Weights of a small GPT-style language model, trained from scratch on English Wikipedia: width 256.
Each number is 128 + 32 x the weight over its row's rms, rounded and kept within 0 to 255. Layers, rows and columns count from 0. Numbers have three digits each. The size before them is the row's rms in percent of the matrix's.

# layer 2 MLP up, 1024x256, rms 0.099, rows 817-1023, columns 64-95
100:129057148157107180119091153174115092131091147157129124190113139102169088125113168106207178194122
093:150080072135114055103123123122119097173170107158132136158150125126176113151137093130132167137096
099:134155153205102126096112079109116105142105128110145133154061105114134088112133123159129179144127
107:129129092097043089174132144158088158134222135127172098175126110075141076112100072098138139147110
100:110138177161127073124150139171142133116174108121236144103182129153155183063130123130132172144130
112:090083146151084137112102094153170167122122181093151170178113123087116154133135096155129137180154
094:115108168133147107091128145153171140107091071137109132118136118146156161112145116101138113143172
118:150095113121046126177112146126118135156110145097184090143153096163165126096125060088144154147136
052:087077086126124138134139109132128130115160111137151167124095118132127137138116172093182136166128
100:130156122175090110156087117119130140176123140100205136137120124189147139091129158065130145165133
115:136105142085132132147096124086089155090145159099143083112141109101164187117143112100117098139099
096:120074134138095134117143116177147136152148204144160176076103093170154119103080140104132134133162
088:124121120160144133139125133106128146126151111162171101121077093083111124102116139093180184183189
095:113141089119124134161146103161152042141127105092139121117086157129123128103146123156147146156143
100:125145138135048084132126120102118130089211151146159135074118168159083138106111177095105134135081
105:083134102109118182131129146170156105138136144122125147102079079122141161148139131094131142121145
086:092103091109109131117149116124160142157108139082147169181114109110130143136119151131141107150087
097:097169135104134117111155166111125096168109134064144145102107166106155080101089150119140172104143
105:126115121127155120175136118171135165204152129109136086105184118139119092130114120063183104127119
115:108109135113102072130110171072089066155149152090129114145114149166127141122125056111156160141124
091:145064105114138049120139137155144116133109116087146112134170083113102141119126107090137157220099
099:098128093135132186203093118144058043069126162150090178087127132105091151081087119097115110153116
102:163071137119118096100120127131115123151187134115092133102156090135083122095121110058141103137193
107:027171155106103152131097169213103129180115119133162121093168137095077121159082152026185127124111
104:130097138119085150116155159201106142128151141145138160088097089148143133151162153101157152140155
103:078136087154133173124068128080170108160155128145152100121093161138145186156120183138115145154197
104:093113110093110087089130095161169109182143127151160147122089163208177097093143137081119148083147
100:154095109166084122145117118159174146138128146109169164102175140146151128082116163146144106221098
116:115136117136127165153119137139118131103154193118175158070139157137153150098180145067197155149199
101:168108131161090126109128127141066126107117171146163098126156132098104088132075122143116097200147
097:129097095102177065090140139178150146098126140111187169136131060138127096127075146125138167114180
100:178135149109123095149053152175128166099161155090163110111164035145121157082080125069156134153170
101:088142131166095111155098061102209090157179108107127066151138125145107097165105167083131156202146
100:149108125141151133125146152116089137150118177141142129119109063146094179084108157134138162169183
106:138134121111079060125162083153144085164178119115135146123103151117104111153117161054132144149168
105:142114128123068087116077149191159095126098163165152132080119097146099129097087143160137119149101
101:140101128173094126149217122123117076152177187127167137158153117170154166109114108153111138149109
103:133044080102114141144102147115163155187121141088219096148047151170155160114141056103117111147096
053:147102097165111122116157096134122096129140164083211174147138105094144124095124150075140154189138
110:127110112122084122114061174129157100117085144160098144101147161105116110127121102104144119197154
111:129110135136183110126115146156129148142117180080212096093154102164134174104098096131172139143131
092:146127131131104134132105101113129130104111176068200111092124098116120100084084178148151093136096
083:071095158080095129092071122171096128115139156134165140159122110155104110132126119036183136087153
109:103154141078087185124141152138152107083094090134149096148092071138147152167126165070110133139107
092:101090104149179128119171154124116123110109151133170124144125137105137138139115061126155151227181
115:092116086152124173220161113147135132160176142151128109124123183164186117127063095115105055141128
102:080118097152129095123064117111102080170141185137118131109136137173136137095119176120202128183157
098:166145076100082114129099147136173127166137103108178092150151072148117117079123142096152189128153
098:120155054098145149137126149118118076111183213108112129105094147142138117151088161088160126146144
102:110116139164143124176054107157126117117151148121121163112119163203151174118102164099132096195198
106:136147143139118088153100134164124155132143101135214113158117112167164150083037093098125136195091
097:082151131168121113172160145084121096183154092122183100144102130147153126118104127118168142143130
107:168143128124154113073114136124163096144137145101213111143150084123178112095111069137123118150121
111:093099096164109030169131113125148102130116168136155109133170107122126114142151082150172126144155
102:149107136164087104116123140159131152112194129119153104068132124085119064123099168126186155137139
102:127079144132094086100133125136134128129157189118124124134132125123124157194198162112138157210165
095:166169073143107155107174115101124129126178161151158098153085153132132173102111107149130108137163
105:120083105144101113119134133116097150122111153122142129101135132165134106078131094167105101127178
091:099122134176069113081139138107120142157104135111115168186153148133136173188161107111138140186124
110:138165108070069141159146104164138151131201151113180122163099075144180130167126143112181163156176
108:124141099078102130077128107114185129108185151126139132130148104137150090137142141072185104124209
092:154138151122092082081106092199129090156100195116160150120150103129124107106090117098143116155169
102:163144149089113063136126098138142096157125150146232122163146071089154167139081117134091135225121
099:129150127148125146151164159165169106177099102124154156192096151130139196176122119125145106138131
112:126116101095172153091157131166091105097108147085078088114081081128125097105117154136130140126141
091:154170092129141157051151087118080169176187081145159099084150100155069188160069124151107098160143
110:106113103080121174102088113178116153188121143200197116128104115137125093096114125175165122138149
113:094085112093133122123117094082130168114102111133159118134075122084167160142081115109107130152130
108:108115103117091150111133168097083086168107106152155102113143137160140146082077096106093128176163
104:070128099122100174104108115158201170104110148089148146098122105100164110127142143114132166143111
101:158136102126091124157113139163164117172180176101222135144140131126153149065122172108163118127105
109:178148155165053130135100155133132164120169098144127111156157173084100161121165118068216120132138
095:093144094100150155100103137181119098086146192157183189130113104105145083095137096169107132192167
105:144110141162160160129120048150109098145079109123101094122128111158155134129168124133133099213113
110:146064107151141179151070106158107184096159113118117131099117145148150143090126144122173143170177
096:101163109118137076088093180133121140143234173106156110100129115103133057149143086144148124186188
094:063146134084130159137087102149126118134195115132098090087199114151101164133085148122103103145121
102:100099123170115151118110144131114142168106115115138126121118111151127048172084059157136077168111
101:062108140154174162181077116116134118130114133143143106129136079155177136096096183104148130166129
114:112154128098129106166147148150131059150187162083111129131078095160102103092148131112199160163105
096:179104078196097138169069101084160179105121124162126116133121102140117105148108167115155160174105
106:134154099179121091121160118153079084179165119074177127124147096107144128110062143127109119134098
097:122114138128142101096103114150106128104138151152182161127151107151102139104042183162142116120092
105:149112132163124113101108084163103160187118122130173124093133157127170089104126130138138087169110
104:140150135118113067118069114146101153116161151116194168159142114149102121131086137120151112210107
110:126097085179130151168129169121165104115102161120092144133122155145160129131184128147127136113140
100:124159127139089144147138129140147164134131154166179106153088111103162105138070125170105085125172
090:085147090163093123165112117109089111130129143134107168135105165112199157121129124092109127171129
102:176117152148131077173081103165164120117200178093147145101120149165117138106081126117153135118197
059:147109104114089162141143107123093115143138134071149096178113157184129091168157117082178142161168
115:081172155154110166120089087117135142137118174116073170066127101171136157149084112072196152177176
048:097094089104109157210108127137132160106151155109166165183116094102172142109181143128225138158123
106:135140144112088138112103112136160164200103181141176088081095157152154116150130178114179129185189
094:128065085128093084138097121136163117130154167160180083143086170136086164189098155110141124138129
079:125147088141134177155126144136120101136095145129147161111193161158170136121109144019074135105103
097:101157086166118096097124148122122165144131135061203131112115153132191124090156116132123153147135
047:155103127181112095107137142150162100143173186153131131119132145134139147166100153104171123213135
114:064100114143095140140123132142115115130099142077109167108156133093157086082081155099163121156087
083:096083102145140084111123084162123137109111128122162163139177108136137167110077184119152179136121
092:170133067172151095166072098163169120129126191117141138073119150146124120144166117154117127132109
111:095144065146085063144089128154097085094147112082158112094162072101059104150121145100209120139096
095:126089148107134148148104129165179063137114136100162143115157129149134165106101123075176148176084
110:074165097123088084118105153100119121137203201107154134151114126101158131136106109122164086132130
100:082166195133133092084094159154134085154144100094082121111144107103142091130133166104099115142141
100:182140054130111113132149109157080085136141153152209100133159130071102137169137104152150144166135
094:134109130093145113131184149183138077170177106131181144107127079110147116148097122103143108090109
107:119144116068124070144139122146205133127183160137154159124120121115143093144142065081144079124143
086:119171113113141134102102129143155107095132224130164104123157117094106127109126095048141146217122
106:168136135096144144164100130100138136144118190046148104126074115177112179079090117135217142158125
104:116107107139118133063083108116079143106188145145088129078151128145103151134093167083117091189119
093:110088121105145153106144116172153173137180140091118071089140096136068135096132174109151176109097
107:165116113120082089158115153098134151164105154135132158154153134115096174107146126150120123185149
101:186114150164126169188092142176143130172109130098171063127130139171097150102105080078160195105147
098:158164121166093129170116137133139112140150154143125132075129164113124144110174161098181172167119
107:116114119149015120123123134160123127123180153101129154154113142087168095090062089151140114175154
084:123124146110141086103084075133132113123163143098221141122102085088121120119108123084117200155129
109:158054113137117107197116147116139140124110085158147069130136109144144124112118149125153117138066
105:130134117140114196093074082200036154122102137171137195099117131153132107060053105140099122186140
106:149115090123111103144126175129137128165109117104170120050085153186116144065181144126179186122146
098:068129083095048108141149216144125135132136160153156160162107083154194135125187117096143139161177
100:106112125143130086130147120137113180125169141099183119167091123181131129108089148113201129151133
080:165150128168102067115055139208100090141158157121179134154137106195122172159133156109184145151111
094:146116113158090178153157146119096157120167067122121097123181126076141111150105088080180104106158
094:099155141144172102129116081094143037179193138108189170148127118172134151163160117081131080179165
093:167121132153130136159104143106120154135129106087188153120172115077147098160110137159092159112138
113:149127100121109148116111079178088180115120091133172089120141081138129082173134113109139172172137
104:113085074126089124152138137082101085091166129134124150139119154105157124077193138137135104135148
100:114126169159156169095142093125092130175157101120121155145168127115113112132132119133131088183163
079:146057106192096089113126128111103094168115141143142120112169097088120054113110116104179152116174
102:149106141126169084079123151135152135154118110134202166133133094173117172075109131088113175132097
049:104138101114104120113140100112142078106232129162134144109144132143109180144084153140143135175142
085:173129112124066150101101126131060120131140147131181164146115165112109136153125159137155067200129
089:136105122183139143129126128132066116175142135126115103102177105136201194169117127075168130092113
097:131120088098136088142167131118094126122084140132181147060084121166168184118119132098144127145124
110:147081049138166115160143132123135086157154117173177081146195120108076166122118096148129124131161
113:145122070123101132167147134130153138125128123132145147153126123140124175142161166158207135156151
112:153122073150125084117125136161116091139145166105183097144109106113172138147127113103157077155158
116:169090129111126139133105141159131127135091185100199173179192128113109165123166110117210103154128
083:144070126160080149153186163115133107158166164140180141111158094124124171088117125123153163210202
108:095143135147108120106125100099160147160130108097183168181083078079131120079120121130130120149127
094:122137061167127154109098085087078092172076143184133099129182123195145093138152165120130122167147
079:162092079127096096152145080090100151148164153097113159150135099161154139128115146020105143136131
098:070136098136074098200135097107101080127198166189161170135139080125113118119118147113140186166121
102:089114144159095164148158119171195139146207075181166152137103125133140148141101144087136127142172
102:121130104130133122111111116125121134122184125139130084180123156100131156124107144105171194202140
047:120097074132087065174103122122144091091191156143138162089114111121115128160094145054179144177155
044:090126135161118158109131145139139089135158147127179121161134068115144137136106151096148096168143
107:147065123160126090153120122081164105148140081080122136123071146117135130101138083067139162161165
107:091053024143125146096161107141106104159112088167094133109101142153160117092098135054122100144096
101:144140106133137080130140066131152130108136147091171122123137103150086164102082105160072136185119
105:047146155130064176067123084155101171107105144142114129032093108118161096141140100083161091163167
101:123200130086111155180106136119153055173103117103140110095157090174135158114143101123135143148159
097:146149107140116143141111160138135124101138109180133087134135167108131155189079157118108132171160
115:151088106137139153110167079156189138177137132114129122145078114127102157122124190108184175167115
103:133081055123093039104126128146177117099196190158157146144108133121129096057096073168146196160125
089:129087099117138109142165066127135167086136108146104139176152079098147109111159138068155170173190
099:042119125127122115160101060141117129093202120129144127101093098154161113107098164110142109119139
100:137074162144134133176061149113066108113111110074141153129136133094143119102196120048183169113128
096:187119140147103109137084152169118126093174182066163150113119143150135146121174129129126163175151
110:071155095130064155152177117160092117179157156152163157154107169161181094145108123139169088150159
107:118103141160138134144162161136124120091207128141148124071201114093196150144106151108175135145097
108:112160074183125132081110123122146080104151145062131146109112114155139160072126130110156167157162
104:099152109129124076121128153146115136149184134092217159183075138118163087166116134119160122147121
090:136081125172106155107060147136069160090149114076134123125076115140108105136135121157155117203144
102:091121151188135128093102103129182070145165146116153138150106110060166087059112142137148151132167
109:189094145202119113131161168123178115149120121139203161117169117145133131113132141159178136221133
100:112114097080094154164139132135124164184179129151138185082144067137129137137112117075115103152171
102:083124105168112059137109072138170130134194113152177138077123124099117145155102151124157173116136
044:133091132157088079105147130138174098143163103105116106157100144112175116109149125063184181186127
102:140128167162102081099126128137176082153138119080211105161146129112162214137072095117136157146165
103:109152054121093130155105152122059102084160123123201114065133128157129134108102120097184118202136
085:156114165155179148143117091132114133141131160092169120090187110160159178132120065060162149166136
096:087121116162147141131156135173162134189082165168136196120141142111161122144199192068150154152149
101:061134109107091139172099114083118102122117131140161136114100121075118120150161127123149188135109
111:165172158131149148163141089119096108219143122130193149158133125150128171111185123093134118141175
108:164125155077122066111132130131117082150140107095151123173187086173117154072117092092140132147098
110:116131118125134128150116140118106147098161127137128119122063140152151166121162109110124157147096
099:163088107146134136092066093110094117108147167118129125119100151141154163127102175105142133183219
090:095127122167144132148167084137077115150171155105134111063177119199117145068124126090147157157131
110:114057124158066069117103164063132107166140125150096194050140142143168113113105171161153110149077
108:137127113095063087095141120199117113131185134137156117204125106121128110142102066110159119157115
096:105144095194129049126152080099117077195189128074133127092084145146142142103101077066127132155137
098:120068168135164112106076137162202085128122118124115141099123104070081131112107147093117129160126
096:114100111114108170102121138112160138156108159107190167118112108107135076084058173161133129178076
104:146124124126080131141098078200141086065149165098145147095185143117124111115063186127144092210138
116:133152127069161134135154081150104090154146092035128119134149052135130059097152109107124188167162
104:179141125117101113132149112143154090123138160160142129095113185164114142186119144120137198172152
104:127082137167134151139072129183169137196194119139112122106124112178131178100164054129138145157112
103:129107164150160135118101113168128130119168227130195122110116133096182131118160142131164130186124
119:164059094087114129194089109139191178114118090071170133169101082168137109112073132115173169198136
046:099121134172092110151104116128146165114178167098131115134140072093149141100148116101117190158129
053:142118108121092099158097140120143099154136165155145147145091105166124136133135127123113138161159
107:122142143119175132128139112138166143135127091130105166163120155146134132174165152109216117188106
096:152126145175110092153180121094101153139144148092177071135134088120087124097041116090159102173103
109:120095082127127096132117119143115142103163126135180141122151124118113106122101098117132109148062
096:102138068138095108123106102136073179134125143084171129117129063198130112105093076149117116140162
115:083131132151096113179098123175156128194149189091153104100113150146116121139095193119152148145130
106:125139123144147099116145082106114131188174142168141087083109108165101133135104109059123124173159
094:161166127088082146179174131179105089159131171128178134137048088160115144133127151147103169138111
099:145145084123128133105110153189160118104156164125189216165106130098090147132134109139106136166137
098:103111109117096158150189092102132142139131128134138152091081093103101214130121101075097152143105
099:103142139147138133139167116121071135158176130156158083092145101153107155067062088119144138162111
115:161176134119124172107056119127149121112109140043135182113120162171096123146130176132142128166157
102:167127153169153113140145084098133166183129161065188151150128101151194159084119092018142121098149
109:163113102097134097144144154142184151186084138115137131163112102122087099142128103141185136156126
106:129085130191130125097090160092097154100136176105159156118146093089181072147150151115125126184163
101:130133133180098112171137113093180141159135109137135094149125161118107088211084130073153135172134